python train.py --n_layer=10 --d_model=256 --n_head=2 --n_kv_head=2 --head_dim=128 --d_mlp=1024 --vocab_size=8192 --activation="tanh_gelu" --norm="rmsnorm" --norm_place="peri" --norm_eps=1e-06 --positions="learned+rope" --rope_base=10000.0 --rope_fraction=1.0 --qk_norm=false --attn_scale=0.0884 --bias="none" --tie_embeddings=true --parallel_block=false --extras=["capped logits"] --init="normal" --init_std_qkv=0.0313 --init_std_o=0.007 --init_std_up=0.0313 --init_std_down=0.0035 --optimizer="soap_variant" --lr=0.004 --beta1=0.95 --beta2=0.99 --weight_decay=0.14 --lr_head=0.0139 --warmup_steps=200 --schedule="wsd" --decay_fraction=0.579 --decay_shape="linear" --final_lr_fraction=0.0 --batch_tokens=131072 --seq_len=512 --doc_mask=true --train_tokens=352600000 --steps=2691 --dataset="wikipedia_en"
Each number is 500 + 25 x the weight over its row's rms, rounded and kept within 0 to 999. Layers, rows and columns count from 0. Numbers have three digits each. The size before them is the row's rms in percent of the matrix's.

# layer 4 MLP up, 1024x256, rms 0.121, rows 705-811, columns 64-127
102:482477505471493497540474472532500519498503502532547489507470485505504478486516490512487548514500495497492525441491484568516542488505494517461469519476476523530510491501511468487468510531504476
100:482502500520489534474492479497497482495504519507501555583532488519502486519470509531494560452539481536518478520494499453494514506459505505493534485499506485475519516496511525458505519526492509
105:512490513529461548524474558442467494483460529517501464508516496492517487494518508494520521499473480507496490520453487494505498463475559541509530535521477517501527504515482475544497488474498489
100:496501517540485492482495461523482506514527461486484469507532466481501493544510526529497531526485522527494531470423501508477498503505530478472501455485467500516533461473505514549523521506501503
098:500522491515535476526523464533521498520487491502482504503490492504493467516482510506520462518519543484487517516529540525503524530502472506510471517487515507482510465542479478512543493480500505
098:482496503499540509517523484514500486495514454516520556532476480480505511483525544512509476470436516499503512492483505536492504478460516529447526498471498491521486475494474459540501474527536518
103:519491526506493544503515566501504521448508524469469455539484485551508508507500513464469533496479532567507489539520514497520543550478522508478495502464500472497550486507507510490444531493475511
098:521473472466485499522502478512471506501503528488503473479495516464509466501495519474505506489554494498535519527563467479536524512489500492510534540482482492501514497465500511469494494539486504
106:512504477525495525467484486522496515491491474493517530515516497507516524493505435500501533514494451516449503489509506494495493485460456452516430446529490475462446510483535555509474510495485521
101:510506498474535512535485501461525474454475500490477492516468492520531484515501502508542487451532500478510506490492514488482471495497509481521488496484497484492438500473473525553494513480481498
106:498506480474511474497489475520497481526504492519493480510487471510490507510475469468517520525488500503504485479440500489506505545446490520467505474445495528537464466482514474518517513510515483
099:462454523504488491504482515471484465519518519496499505535511438541525519509483474430487491456494498492546509452511481492475455482546478525491505486475449436487479493500504470509531492528492509
098:503475504478511525514511423549512547468499497509507506489472536464502475459500462517489508515469490508476453462478481481475446558503480530476443475512459505444483521541485492469511503531522547
099:503492489493519480509507491519485467516506513488505499534477502511528493514514509469483493503519490456480498462483489512487510481472471528507506513529509461502522480473509494454551443529529467
094:502492491470521502503529546520514496535487489481544519520457463522495501506505507509510484486494542520511519505497540505504466546504500529487520424499459496489501477515518536469474434547499497
098:476526536482515464468496486486518528531470499463525513509553533497531475501492515477501508506474468495512500477478557445535498501437536494501492487504475522454513473525451478456479517514505463
097:488447493486537518532530500502493520530478553463478492463490489467523464458482480463530546469539506501502501487533472517510476517487519503482484490491504443523471461508490509498501495500476473
101:491510462512458502459503482587501532469514486497522508481496493463488506528471502524512534530460511515499513488521528485467477499489479489489485449495517507507513512496521528529520497520455526
105:508528503517472531481492494475520539503491489463531442470470523510484527535520466498503519498499516514548489494499507508507491480495493510496507487484538481473506490503511515485525477545491459
098:530493520501489507466512484467488487476492521533468497493501531530506483469528492458528477548525507489486481509502497541487493489506489498475449536525496493498496498498481443534539492523492527
097:501502467543488510539552463498487512512494487529473502472488491508449485537504514515479484478506483523506521474522500469508484521532472502531472511501525445478468505493500540527510502526453495
105:496514526502471496509527482486515497421518556494489492486486499504502497493521480491523465515539448547499523510508487462503512514490513472490520494516533522471523496528475488467528514507475490
105:484513431468510474525500497477512503516524506504509482541527433506495468498456528485519521489509548479492498504464518461505475420511552515528469537498470505518536524488521494458518505524468515
095:521485525514516449497490525479462508511493495453529503481487463515497501492518506453532490497494519546513495518523527434513504469507441501502512490545525488503489434519497524489513502464531484
095:494471530468534524489531531484481499474504506490497500475467493553495519517468535517533488505495469499508528493484516511488537521514462502482529508483513489494492448511517462531496498497520459
093:496482501497546467592518491485494483497497516477520486469521495487471528496527492483507516501504537548530532482463500517473498491513508503515545440543496496520465507519513470522457523445513527
103:529504510492510485453449477487515537513466496500466500505481524511466483412525487503515476519527507505504504476531501482518515491494510473483530542476501477496536473545524488516562570456519488
094:503524480505559496558527483510496498503515459513497488529511487484530470485497505529536482496514507505507476495511488501514478512494499470484500489484459550490548515469446508532487456512483526
103:473519535535501491511482505511485489473486459485530470510442502466439486493503509500494497502478482467515498499549470536478484511488489494521495504461486518543509474478495476513496524515489501
094:485463535537495489470425464575507483487489495544482492464469503485494474490517464464477500499513510517503489460530495499472467514512514487462508506552503538517542498473508459498530464510487531
103:464526499466481477497507504442473518486518488506517473499529488482487493505494494505504515499503488502548486541482541450517476477490499514482478488538557542556501530539476499480486493491532502
092:506500489523556498525515501475437499535469484458536528538495513517488477510516493506485538550519488487466518439494473492486475514499486543500500482492498485477538456503545517499490532501508497
097:518510533506523437530499494463488537495481448518518518481504534467504515493512508493499519467530526532526563466494463494491530559493464484442529516478534494502465483497494496516473570528510530
101:498502494504496539570493505509541502529479547523479518508448539407494525501490536496500522577509477502522508501524482540536460510521497502520477502519518497494510516505504535530528508517513480
097:462445507449468510496489445520473460538528500447522496514484513486487514482500542467470556525511496505501504505480492486525487502489515510496505498508510426479497481485486523511453515475530526
100:471489507473498499495462502520516459516525488498517507521478477505484493551464524478542479531495458518496459489501467513466491492541538451500491518500499551498507539478472465497493485529476522
097:479521550463513480531502476514512558506502491521478483526494504480524552468466479489476515522445507532523478464507520511501561493492482490459525507468477486522493499487488490488497477531564496
100:522498475499524494493538479494518496575511472490497493514457546482495499491489449516499459514537549490492486494519528520501515487500494489513468472496483496512483510506460496515471464483545476
097:516470527498488530484506479498510478529509514524469505521522510464495453486483541511509550519514479475500484476517475482501461491533459449486503518495472517500481489461490560465500450534501483
101:449519523490469496487526490541490518497527523472526480506472550500521485517474496501471473495530444493512540480529525528459493510503563470448436515481518471521509506498509470470533518488475505
106:482527513483470527544508519539504486462521496495529436536519492536512509492470464446549530512532491498546505535544502522519505502500524519488481483500444485503502483504451441471543449486489474
091:509486489522469460469542532486467460520520492514495517528494526457513485448514517528503479508472500523509498502500503520529515518476480497518560503492500535511540478516451532552527463553485448
099:505502486492487508441507484496491509491519520490472521497531476499519465489463497511523481473486516487467456492510501494491524479486485473512517506509516497499461473508466538582487553505473505
098:467490523503486497503500487512512483470540495497525522511476482488536538492517450483453463525447520505529502510503496513494508512498531462525482537500472503469535487518547520558487532494506531
101:494542546510474477511518497537530506541511475523527555511543498461503520504492546467511497520516522496459515437479494474556528508524521505464525477516505505538499501473501551497511510490528476
096:502462514488518487516498497501502508468523492483478460532527533476532504500471536530541488492471507555479476513466531522491532493491468497499491556504510513471500529476450503495535471536495480
094:485528505540497517489503520471470501486532498465550517496532505505479498488494526531517507495484507475480515497502472486565516469508475484497466500524489528467521547520492483524503536527525501
103:498493521508478486526487552525497496440500499472477501491456450496481478481526530495482551477491512496560489512504497523517490509496517533510536504506537520530554525481477515509473432500528430
098:476519551514528527557521476550468451484512504484486519480513495536520490500469511482519542485487522478510516476489526494568472477514500494541525493522518484539491509456472514496520471513481478
103:471518469500502495494512536482524502471496509520482514477497518489507478506539532498506470492534476494471481486511490460484515513527501489515503482518530532467460505497502515465513504521499538
109:519483496484467491474496521472486523531463554531522503492525525514469507509466517528509516520503488471510517499523517513537496500507556493509470477518500462511486468514531432494483489500511483
096:473494490551499488518511476475524471516475506524457461513503517470469509478513488429459526505528464527450533527487491524508498497469526554461472484460471482508459526500521472472520545486511514
097:543482458475484530498508511511518546468478471483489534537477481526475496513500486526487475536452465471521520453504510497520536496517495512533484537504507500514441515493507499516475492491541439
094:509495544491496554469516483525490473522534513423498515484516506436492490501473477524512483511508501495490524455521507489516529497515484535529477565543551509524487501487498492523518472494495481
105:490497528476507485509519476489514438516482481451480519533525542523480450491480494492494514462538487551485563461518509487504463524502523514512456497509498495523538534473522527527507469515544497
096:473554444502497523498534477527504482496500537514488478456540491481487505503521513487529478510473517500543498490459544534506490513494467551468459507496496452487531462507498477565468495494550510
104:500489480501483505538503429478493478505482505484501514513498495462546497518510529516523485510492504473497494526483485510531519500450448512460559455490506513509465510492541424444510478538502544
098:495540505502503525492470512471491512533515501488519571535498505494505518498481483500509530556473496527498487512444514495465469476490461527511500528501479470521482518504545514517515509505445466
102:488557510511542507490492446492513526495527499504519508495497499494452512526471512533479528525499425524504457496497515476530500545490526510472432486491555494489483504504468482489477476491542496
101:504445506494520517478554478445451485486488488506535510519528482514467500489455517539501484495496477516501520517493517478551522532509460507468492455499488511529538501555471475533453486544490491
094:489487509496474488507521574509550483482496553525499502502479509509490485461504531480498548505493502521502472464506492547495488513482492508491524479518478496478513515488527508478534505478534498
105:532503498518489480542501491491490586508516523449508530534505467491519471499518466509513492502524501512516510495533534521463516475454507483445491510481492509508502453499474528490514508528511525
095:495504490479505513495492486446469428490515507512523492475508513527489500482491485541498530522487496513462541539526530479489501487459525509457500517510534493454510520497478475503496494480515492
094:532477508565515462475527508494494493487487526505539484495525493484506516507494545472553524526456491488487511502501487503488516444495531503503498472501503497497511457495564489492511502541450502
093:461511525478500484515518482533464520541496493468517525516494507497506496504448487525507474535470463501525413508480470498505481485488496524531457516461480531513524489469530501500506457536479524
100:539498509466468554513461503523481494533486519508497517512523501517533479466527495533491457468460486489502494493474493490493507472516489545490544504469531500475518506517502507460504474511518511
097:474487480517533502490468507513468495494549495502538480529505509496507504491499488464505457510472497512523505544521485501538535496463487531521481503462548438507454503502469476551497500553492460
097:540481507513510515482498488519492535544502551517465498528494466509464477511475516454498474531479480489524507513549501488548516507501455488499519523515498499528543521461480527543483511488491550
100:488465565500451499509526516536505511497453496500568512481501492528537488517532471504499528494476495564503454513511466485524513550504508496527482501512574491466510498529511498530517474496507514
103:491529514480474493445534487513483502522510519503524474533516488481477476477462496492501487494496515500520476509460490479480556481501487501538510512475504499547523530497503468463506491506504501
102:515488524505534505506492493519555477511492471510581522511537500488525506507515514553518505501515531486502491505480467486534483494535443509475466522471467526468513504482500522494530508472474513
102:463524508489535521538485516474484531541538517524479499494466480458517512525475481477528495513482505468456503510487515543531492535482529537502489505481535499482474450478551511517481479529490494
105:509490508492494525502519520458494493444487499497453505515514422489522486499534475530489516487491523490474539480482497526539511490488545498441495513471514512467501531500480524493516494473493471
102:551506548466480508522461541473503507455552458480483545471465486526514534503468506470474529528474517461552439470513512482496506514484499500482473542542513488517549512489489495500496502481498531
108:520497514510507526497522491498519516483493484508487467558483495486483508495503491510491520533488513499579489509493535476530476457494465501509515458518487530497475468452521430468498545523477513
093:524499486470473512544499483515514478512485515482476531487493465466529516497438515481541509478529504552492488496493495489500503509515523505490517495520541520513476485543535543470549476479510499
092:476509494501523554497486479511479531511480488547459493515509466480539499505483516503549510527480542478496458473527494518470494493431457509463508471500510520529497506442513491484530502489502513
104:520526530463498507492463506532450473507480494493461549494501468485486516483504526521497510499477480495529484531514519497490507495484536460516509496550551472519483521489510525536477504505505489
102:484520475458468524533476476477477491513517491509486533522488458471496540506490492505518452490482487530487555496519501481473484488503502467519535515502520500494499485520465550544500540534502510
106:494478459504494477481500479505515511470490491489489540505506507495500498473505540475452470502488480530487506483518510518521523471564576496513483488476542487481462503523515473500529494500509503
101:507494497505520509493557533503533483506519514548443492506486450503505487526527476478500535465459501512528537514523493472514519511482507514500478478492517539473501492485465523520531422536462472
092:469481550491483528495477500487466476496514509528463510539535510470535503494488462501500509505493444517517526520487511469522507552517517509507482520492497468520524497491490465482523504465471496
105:506484498464465490512475500472547524520473544526452543481478520498534488506493478457492541508495460488501512516440520500510521504481486481444497476467491474504443439498529489465474496557529479
098:457500507480499485528499528491493453504496477481504498512514469522536503520522489493468456478489509479477474484533559504503515462497467449505504496520480496490501523496497504547503498505502507
098:503557490506508507501497506510497525490496505493501496510478490511499502453496533515522489553456478487476517516495484460496492467469522458504510445495502482524481507508531494478462471510512509
103:461462485460453512469503474533526501469498520453498483486526481503471530509474519516479471498556508518478494554511471528499541515518459530480476435460491457434484470513523471521493493460491523
106:466542546474514558500514492489494487532545528505512502518483462517504485461470478545516497489521440470491499520472517500500511513523521526505488495556462495489501478499564496547486514462496466
099:484498519508493536497493508466543526475492480494506488507529509478509491481472473502498476473465454438488487515512568492528489481480485498442483512459482487509454495456504518490485499457514484
099:544514508474491519484506514541558465446498486467482497527506523508523511498462514505536512556505501515520496472504530521559528519507507501511501510538473488475472465534494481538507502530487473
090:465553497445504500528527496490505512466498503498518455535508518561451521505470472493509497513436492474444512514491527531512470479488493518508486474497472508519498526479482466535500455501526498
101:519508535492510470485518517501505507531494531507484517527481480478475560456528490508487490503510471509530532540503474540484524550471504498486515550533489506484475460532535532479465448481522458
099:522506499497454505499523506488462524538485482530542454496536536520514488514493514462565500496474530466475519538492527454526490508455484555465480529507496516448500511506536476492550523528524493
100:476485468499486538474496516506501502549538499585492505541467515532505504485483552533458464491508521512460478504508497485528508472454460506530508514510504459498539512530476488519509495492506483
102:489496531444507522517523523507510498525503481461513527535464554500528516489508482508521519526511510484478511483481527476523515489484466547497497470500532455459493533523500487518535500451524466
099:481517462519528508510482459500483518513482522468460449522472469548487524500449520482491490505454501450524477536500484468519488467453515492518489524469535466513528520460481525530513482485483517
103:546511531521479504554510448555520528508498454463507469474510514468506491460466526468467489501495504517502478552512513523497513507495550501516441509507506500538529493524534540517521527531477486
091:529496489517531498469526540493493534489510491548559499493478521494490521528530490523537457546462499537467503508531506495487513503468500501504468481463528492497489440532491511475509494554517508
101:468518481505498500481446493500532473527492463489494479518541468506532545516467566494521514527496504479505484516501510496486442472503522542522500527471506500511516492473527472499467481473543519
096:484477505489543485487475483496522502473468507478542495465512502505504525479480477534471495509474445516482528489465505501524496489482506514510503520526480496522529490521448466469513538475463543
107:461508505457519524548428540485458489509475508486464509491498494481529479502469515495495452526529526498521499521502498500500459504504508505522501509511504536498466496486489517515539467513494492
100:519484507544500465493487515503527510542473521510476503499485471526510490549519510504502523514472461475527535531512507519555479515523486514514548492515492516475541505531488532512519472497496490
100:546527501522484513485482518525548495570504525508498465528511512456490493507493521477524520525569466489455464504495459561464537519532520527478526472490448492526519481474493473519529492508487465
102:526549476527501525535510501520491514465495480476499545486461497492516455542509522526530464504471506523494519532420479498481435474506475489504531501454487485485500528467519558500531510511475488
096:483536476471535493453534464433510509498481527508488496486461520472524480532493486513533453495531484502496452502463521469480502499480478510513522510465512520506491535512508456499530469553482472
097:545500508508511503515489520493518520514501478504495517503462528486455508497453515510571490547478510486465499518525520525463511536516482487457524484552479494495516444473492506467511491493496514
096:548490538437450518479511495511506477545484522508508490554524473483502497493472523483476527505531492468491481474519519496464502493496483478501458483541482505441516479548505538477517478505476492
093:477480474502535492490505488507524517486527541512514481533520451489484472490468530513515479484476506450499520497503508551496508526491484535499479456492489520528526506499449532445531498535424505
# layer 4 MLP down (transposed), 1024x256, rms 0.104, rows 705-811, columns 64-127
104:521511557511504482539537486468488503526509513522495529472494500513522532509501481492454504491489486533474495501532476466487488489474506515502521512496539443467482500550489519493513509490518558
109:560489484489449523546481494495505501518520518469501488519505491511489524472510476501496485495515526527521541469501500500485487503498493516487476513525494513515501489496521537489550497456483537
097:474545533531546456483497461488516470479540491454495526512482508483457520558518485516519476535503498490512525465525489458472462536541458485441475432519457484491482510519485479515525531526501526
105:511514506495441510484516504510513500511482531474492502494480557499474443492512494482530530499535493491494499541505529515503504505502538503505467526509479478469482499495495532492488486513533478
107:461473517480476495502528473489490489430496437461487492507497492470510472526530469467511523503522494491519513530530490453536462530488535503532510526514464498497499540518519493507501509493455522
103:487484491513510512514524529495492485499487464534474499501528505513480469497502539427514511488506508496535475474460484490501479501498497479493458496494511531543517508549537518515547567466467507
089:498505511446510460482551420490477538487443455515557553499524524483541484503476490525521518519501504498501534492496503519524468478501485535473494490526483534496461476542514493503543487490498497
101:498473551548512507511500507495506496545528489536500470485531503498516500463507521509453485498493470455481486507507528531534474504497484515486514499484485547506494462520495533531495519471573508
112:502524486461545530516488532487480449524541506491515481500463522553493511534470481490530470512503442459524486515528493512504489548499557498486495521473501483523510481485491502503461489520544499
095:497508492482482495462513497508519525504530518534497523488507496496450496536510490548506546489527442476484521512471506484513516480565521543520520481503522530436551491560487476497519516519541472
090:526509530539469500516518501483525508477491488480512522499503522483488455506474496528520502490458503508530533502525527499508495484530509488534476510514509468483533497521484495493488523503488521
096:535493489490455502542487504534492452512495484498528528491475518474526512483520527530532490538522489464490513492509535502476542534427525506521482497514483526510491492475515514542483462484485514
104:523553469492471518530488526497472538495523536520529518480532486476501534497514515449476514519481470513487513500531562508501527462488432486505517456472493490510436533477488490506487564519483552
108:518557542510539499531499522509481484511501477492453485471515515489489515496498504480526495547489524537491541509522524461531511536487505478547525505528492532468468510496500516481495507495450502
099:473512502548490489479504521499497514524501515518473544468511560493491515456535517508499494561539518517494523509488465487465524490516506469456458513496496456488526507542530486505507520521512501
100:500462485495528516444504501518463492489491526466536517498530498463499510543499513494517490500559534486520424500536507535448476534454492467464513501442444522482547507485501493529439509494443499
102:451489506502459479513482545503495527498499487483493526504502519482506509477503453490520474516505496499503498501524427474501480487509475471521480530488509505497517495515474502450454518506470491
095:543510485537557503508506524454471466513450513501526464478527526515518455486504514503512510517534489498477530477463490507511500488515511479521505521489491516538432468485526443524497515492506501
105:494493489588510475566478485482475438479460514517459490499517474508486456503518478471475494523536498500504469478483529525554535518470455513508486503530500475491532478491508501441471497511478496
092:483486513475504519508503508544523516519494495455517502523463519499500489514507533529523513462497473526510531495503524483461486541514504479498530481496489487478481477517497502492465526445507485
106:503544541463534492497476466455490515482497527546465537536483457515518493505535517514472502518526497497506486541508479519504534518498532480493481499478512524497501513526504522487484530489515476
102:501466485523514485502481499468518529521474471474498448496491458496503505510451473465503507478477472504497489485540526525510500511487499500563518483521491493517457513490511512528444523499479499
108:514505490484508526531473524456453510483474494529498492501514514517499501541484488474520486524509479497477478528433428495522525527505493502491500499528531493486451473519510483472517501509500473
092:472506509456487529512485479493480515496544471529489510477526513508527506518530530504523532509489502457497521528459502547505480512513540476472480527488489520465519494509508471491452492504493498
100:495502495522475509522512481549525488522498504507514513515494519472506503463509507465484490490572522498466512458502477465538483473496486497489464549520469495500516500469494522452512495509455537
101:515501493493508495468520502481526519470519501490514527490500502500483453555508539472485507459522461475475517506544473499564493491493470499489488502478492517476546533515492487506541488563476492
101:506498482480492492536531512505472484468469516493525520468500482488552503576508541506473559506502512492494474518477567501496503497518500514503537524493509489486515519465495509488451487542503520
104:470500522468468535489508498521503510521491526475469496483533486509495443503499507493455487491503532546459496507519477488527510500525507487506477489502541465551510466495493541486513514498461518
111:500508470491568454484474465467485504482503480518534512535534521490503506500516513499511511511483460468522490525519508508485537495519474486488486539525481514467503503515532519470477518493493463
098:534535474488525525493523535466500520477492510482540487509494528475484500467480513499494494489474500509448503474508501517532566490458453507481509499480431507480465446514534532545460507490523467
092:455534506484470507523466510510510504500479517509475515547498508500512520473499510489531463489459496542503481471502511537480476449478504486473487493445509501469474451445503518529491495536472540
101:527505535525483512506527491523555523544520481504500528486530480516510517501519505493504479502477495514479504522475534477531520506511492491494519527475551494503467499500513516489522477503477481
092:501454496500484599505481496547483491504540558480445478532504459546514487509490502490529471515492466464466454548485508508476484458504515518530472521520481518506493484531514522453539434510486488
108:533534523484533463492466487527475488533553507496477494483501526484496494521541501488481535508516491503490506512496542523492503428487500557517505449519533499487498488523531508466492489470476495
095:526527459512477518495520490490537463443481519539486483492498508521527460492515457535518515499506502513495544546476492485495543499532509478476505526507491535496507519511498524549486531522509489
117:494482538477498492481478527472494494519490497509527508518492489476475468444524514550469510480532485482444539541475515493473464520498518537484483527491517497526518488528475521540507517472530498
096:538459441509515522464477514508496439504476518518524517510498502516495480536496489515518494479588510475488512504512479508492456519492506467476477509521492544475530519534475505475496514513436509
104:516491524530480508518480446514499518501500480483483519505566448489515554529577492490484526479518483499540491468442498477533449513514535493541502538496523497531503508499490487534540500538474464
092:522523500478526517536525526487462515446495523536528491461508476520489484499503509517483431489533506513492550526500516497489505532489532541515514461494516484470527534502523428538537527460490526
107:496494494513512511501475510490511504470473507509469510483516527517464526524520519461501510440492481479517447534498560492542474510577518535465470488516513481476497527505498537531508423505497547
102:499484463479521455501474478463505520462483523517535540498453522480489511509541501534505490490507493511482502468439549476478507486531505449492494461495543513512482497550535523503501537520479505
096:512515485491524520510508539536477522472486511523487491507438492529473503523485520477535486499510499488510510505490504466487472467509514466482488448522505489488461521459520509484494519474535493
104:489483495536544446495501536484502492480511487515536527476548496505489515491510471537460492509531518503525454498565543485517472518496462541579522505495515495511528522537463494427498492517474494
099:500516536523495525527477502481487469556546535520503502523509503515499454505488558490537515512528477484500473532540470508528536463500476524477500490543514488510480510516491530490503484511507490
088:498482469501518463524517476486489506464498476481465478474478505467482491468518460540539501461496482500513506546534501507474500452485490506519503511518511462442513512529504461510458463517492496
102:490523512472510563468482520524488474542525486490554494485509548538487485501517469488461533491537496492517487476527462516518515524525535504498487472478495510483525486524481549518510485505492516
090:503482495467537475470504506554502472495488536510486511518480489515500493488519476517459518496490457507481456496470506544461499504506538538496513467513461508554485470503502493477506494472514503
102:468458419496520470493497495518475431506489471495482465508516522496518512474476527545503488476522513544485496477472515525489495478533518548521504532518503504455530499523511473505486512498501490
101:502522486501513448500524487487536509459469510525501473451499475447463565560475456503502471478507497493489530497519487523497519541508513523535500506496497543511525584507504467508507513483517529
097:520481535494472516517511500471488511485537494458516504518486514512472475519489490460453507487484518521516498490493484516482508489476490506471497531474491503513517524510539509553494431441573482
132:514485511511482503499529492543516481458523516490538550477476530477472523527524483477489490539553499502477503502486518486507547496550509468493501512503518502488519450508532463571550517520514477
105:470481465488490475455478480477445498545513493505509518505498498539500503522531477483530506494503475451449519478532505455507535495510512488447487502518505491522521513506486511464474497498460517
108:501513474503488482481527481506575490512510481494545476465532482569545504522500513490470463511522538504485541473512496471529452471495468477512553467490534493494513494512445461530466531491491507
103:504504466518514472503480542487517485436488498556530508486517496523488461472517500485510484467462510533515510520505464448518525534482465506517494465463485489460537522521506498460502493496486508
118:528553551576493513485500517481518446488502486489497507534499467511485535507533493500442491480521498546472521458515490504445453532495534493517516478509523478517522499487503538464502504493521489
090:528458531511529487483449517477510504502491483513511523557501526510496468518482449503474490501488496498464529517490470504487533466509513500493505496489482541497488520504519520434516494500463502
095:495493481485522495483511487500527530513491499452483459539501507506522513512502497477485505480477497525515494486514525525488483502520522460502455466463516480499534471515501509535485499492556475
101:519434462504478474486526500491494477472514485533500457524491515532504519511484474531462476504503481525474489481477521489517470482512525478463486533496510499516473529522451477463522516562507468
109:457513485464496503495553538486489485508530466499548528459510490482484490517487533512454533503534473522532492529483531497530491472484491495459508464520471497500459474486467462506499522493487485
093:487534496522469436538484499498539521450483563487524500505450483454517553508535511501478501475479506483477490450500527488495557494496556473521514517496491450509473449497516507509545527482496525
092:533493514493520467505496420513503478509524471480501543481539537502518528522478499554493478517523498480496491518464498471493467487533531497501491537542478525508529460513492482498477505478518474
096:508473509483523495480511481498497448511491519549523458504485521494476489494472510461519487533478492488494511514469500481468496469548516476522487456459576529482501504461505503480490521471515469
097:502506483519477487533497545499535505503499497495437482498514499469495495516486529523463555495544536499518528507496511522502470496490514480541491475477507507512498482465512501471514463507521536
098:501514485470461522536501451494480495503533480488516545499514523493500490483484481549450508473545523469485521537489503485494498498513466466501525527546484487518458502493449468526497476474582497
096:494506475483536546462487514475516494471513481527479515500473497498515470490494534510461518485535523534471563472507498492490530520494524461510552504537491513522466510495476482481507529487543498
101:471525429503525463471512520465492540517489507501513500506455480448521531524497473479505537477523522490523476521513483463479485558488482511491467500523446467505522487504480476556478505497445519
093:510479532473447478508533493520481547504487514498484501488494491512470501518490532529522510525525519501471502489495535479469466481523480519506515506522439513485499501481497529465555513499504514
097:510545479456477512515480481476478490501476436511535531542522556470534481470497517530518497501550472461528484518497521504487490527535481512500501506485486540484466488494502499484526442501467460
096:478532529494517477546468494519506474511516511520469487539485549456494564509512502492495492517493515503492503468522493508501490484503502456457468457485446503528534507454520498490519504510521489
101:469500530526531534574472489512497504506524472500452513471470483516514533531462506480500509475469468498500509480503500503509487520486503479479479510505518474473506456558485509495481466505505531
093:492527498481455501504505505489463539458492511518445482482484500515469508502484490472453523502456471490475522472494542515488553475463605495557511497513519482514503507519465500518442482525486514
097:555482511494468508487516498511480496485480495489489504526516555510484509517497518573559484510494511528526509469468483472489508465519476504539507540507490524481465516503504507496519506482531484
098:540494511510487490521513531522548506521510534492468514512480495484532488484486516493508510481510469514534458508520509486555511502486491519503516489537497538493493510481511441500438493471517510
098:478485486533454542500560501493449477505472553538501494510473534491491458471537531512531498491556495517450496482514464527523447484500466477509482495477495472546481482516512532503540482514505505
110:497498503474488454491485479500532511500454472514500503497521521468534488499527473527501484507548495526499521493502489553491480515499485539496477476511474495533494520508546537490499484509524525
104:499525517497500512476497520483458492465549521512496495515505474566499493461493517521474503546512529455541535489504515539529527523496487498488516514485538528503485491479492485510482509536509507
098:510522515497491442469519459532508497459517467467493504434482532507478513524532464485492471476512444493526513488512538466531484506521520539493517528456522494519480500526492526523485554507513482
117:456466471510493488477475493474531504510488475464477489526472505506516521481483510454521520510481472498470497486486528491493466498510546497531535481467512464458488506498466490515453508507504460
108:481500508491491510530513516549535485490522512529518530540519524481465406475460496471502497510504493493547489543464526477486487517497528505472498489490547464554483534525517490515476464494515512
121:486481484472511504502523473473488501500514505520507509452487511514436481471476468512489501518508524491452524456499517541497480496543492453506551465502518503510509453488533494473530558474531493
091:481481499468497460488503524524508529512527478459522511507491534479513506469471532494474462498508459491493478499463505516501506513520541502485527536506492485511504513527472483527490542502532529
099:494541507542517498475462507461475503473507522545517502475518513478522498476474483517519515519492546480461531468465485517515497495487522513474471512541489459459539493472483529540511526545511487
088:530494509510465523511477485529504512493518487509511460520522419484491491491493546537507494469490551499490462508536505513491436511451553480512508483487451499494504511524492513547525520467484533
094:498493499509528512488526481493516517528525504471513497466502537503483509510460499490554533485508516522521535488445487502469497488470519548467516521472517498540511494507492518485493452473525506
103:492468493523489495514497506490499517485503514507507500537496563503463474491499491457493569482517497535525486478522521514495490506528447522497504506534462516513507486489503499543506509498497486
101:503558516473533547532498516493474463482478496503481486527520500532480512498526517469488522511491490488514532465519538503493486484514479516482502494505503502478505551535501500491482530513495484
104:509503497483474521499465482485513485521528500505505523497524527435492501550496526493441469490523493528507498500490515490470463473504481512500511516512462509498444499503523469527504466496502457
107:485506498510498496488504529477501479526516489491482541502526475508481469495514539485474509498547511509507506493460474507450502479457475491467509467481522509493510511503469528517519535507485494
085:482511531485501465510523520498461530543486549502490506461497504492574489512542475492445480448506478458481492514458515548455479449510495517514493490493481493497528526524525526499521497490498516
094:497482506542539523494494468540491489499518474488527531452550487474520491477536460460429526529559488510490475488499498482493504504511479480505538480466511496505491483482512500477510504462486490
096:498532476553512488496477464500498455484498482530506470447498501502475463528467515480528534486504484499496504512497528485526494463522489502504497485473495527512511552492486494527505502533500529
101:482485493498536502489546489455488450475496549458472555468448500491459510478540505469466528510536476502478434488517483487492481466536478443529505506491545450566469535503484550479442498471494475
099:498475503523472439511456472464499495457449523476517495462498533523509523537524512511556531534509499456498479495493477517499511523541515502490507484502511531491470475477474482481503531500567478
097:490500465548502462492484496484467487470506505511497495486523512503468501516514495467507470512477524481505551502470489508482464499509505499472556502509498514514526503528495524497458482539499516
107:551542513525496499508496493518520527486507475494576506506541518432527499535515517522518480500516488465448522490485449535542484504512465513483485481554495533438506489538530489467463495505511493
100:502487448481529477491496522497489500551477499564497491506515512512514482539503463475530494477468523534500483509511499473513481490489521491457535468460462502507491512554461485497467476533503504
094:524554484481470457528486471481539489517518505484497529502521526501548494505489502477457499489529495480521526523491524531512458499537527506496502533526492475495480567485514494549558522456492491
103:499492523501525502488439428501454538499503504473495515546573493510505505474505502494492465497587482513511479494476484509521522481502526457461484543520494525496471498480520495482506467494485511
103:548484487534440479505469498505459463493512471496474467507511487490461543529512514462528514485532477470528485502552493516502496518519466449477510539445535521517483512559502502488522482547510502
110:488487497526490510489516506478508507495504532514477512486468494513495516534524523533509563438506477494471468519496473497449513473464525490482521514498542427500516493537466497498499526528538507
100:520528512479518483503526519499494497506509517475519496528519506498557522444499472480501498499507492511516486494552506530475546523491506512508530509492541480469500488498546494501481531517539482
100:514489500526525538470514501506480451493480497512470491486488487514495537481504481508515489552445503503511486483501525520515521510504537517532531529458550523520487497526508495500486480517493485
102:475475540486539448516523517467476488527486520495483482481512498543524507477511438511491532487511521535471496475536502509518559529496507511508464530499510490524489502478455485503526503501493531
098:524488546518495484489487525523484466484512507482553470484497500523519517488493459510506505511502475465529534470520468518533484491510483495500497459517498484479495518518509493499470520466522537
097:488532463507465492508493475482464507496491537477512527452515496493509518514549480535454511473532471516525503532457472501532489498466546511489472500479529526537527529510508474534454512472529441
098:498481500464504483526488511532514526520502486496535506505519522520504536517465497492495466523470503551496521547469524506516473515527495534535519474515473492499501507524515492500490499486533455
101:484499520507457473517534484487465488573492469477509507504496525535539501490521492481496491532468490540464464504524516476532516495476515490508496466503486531450479477494540467536507454454578513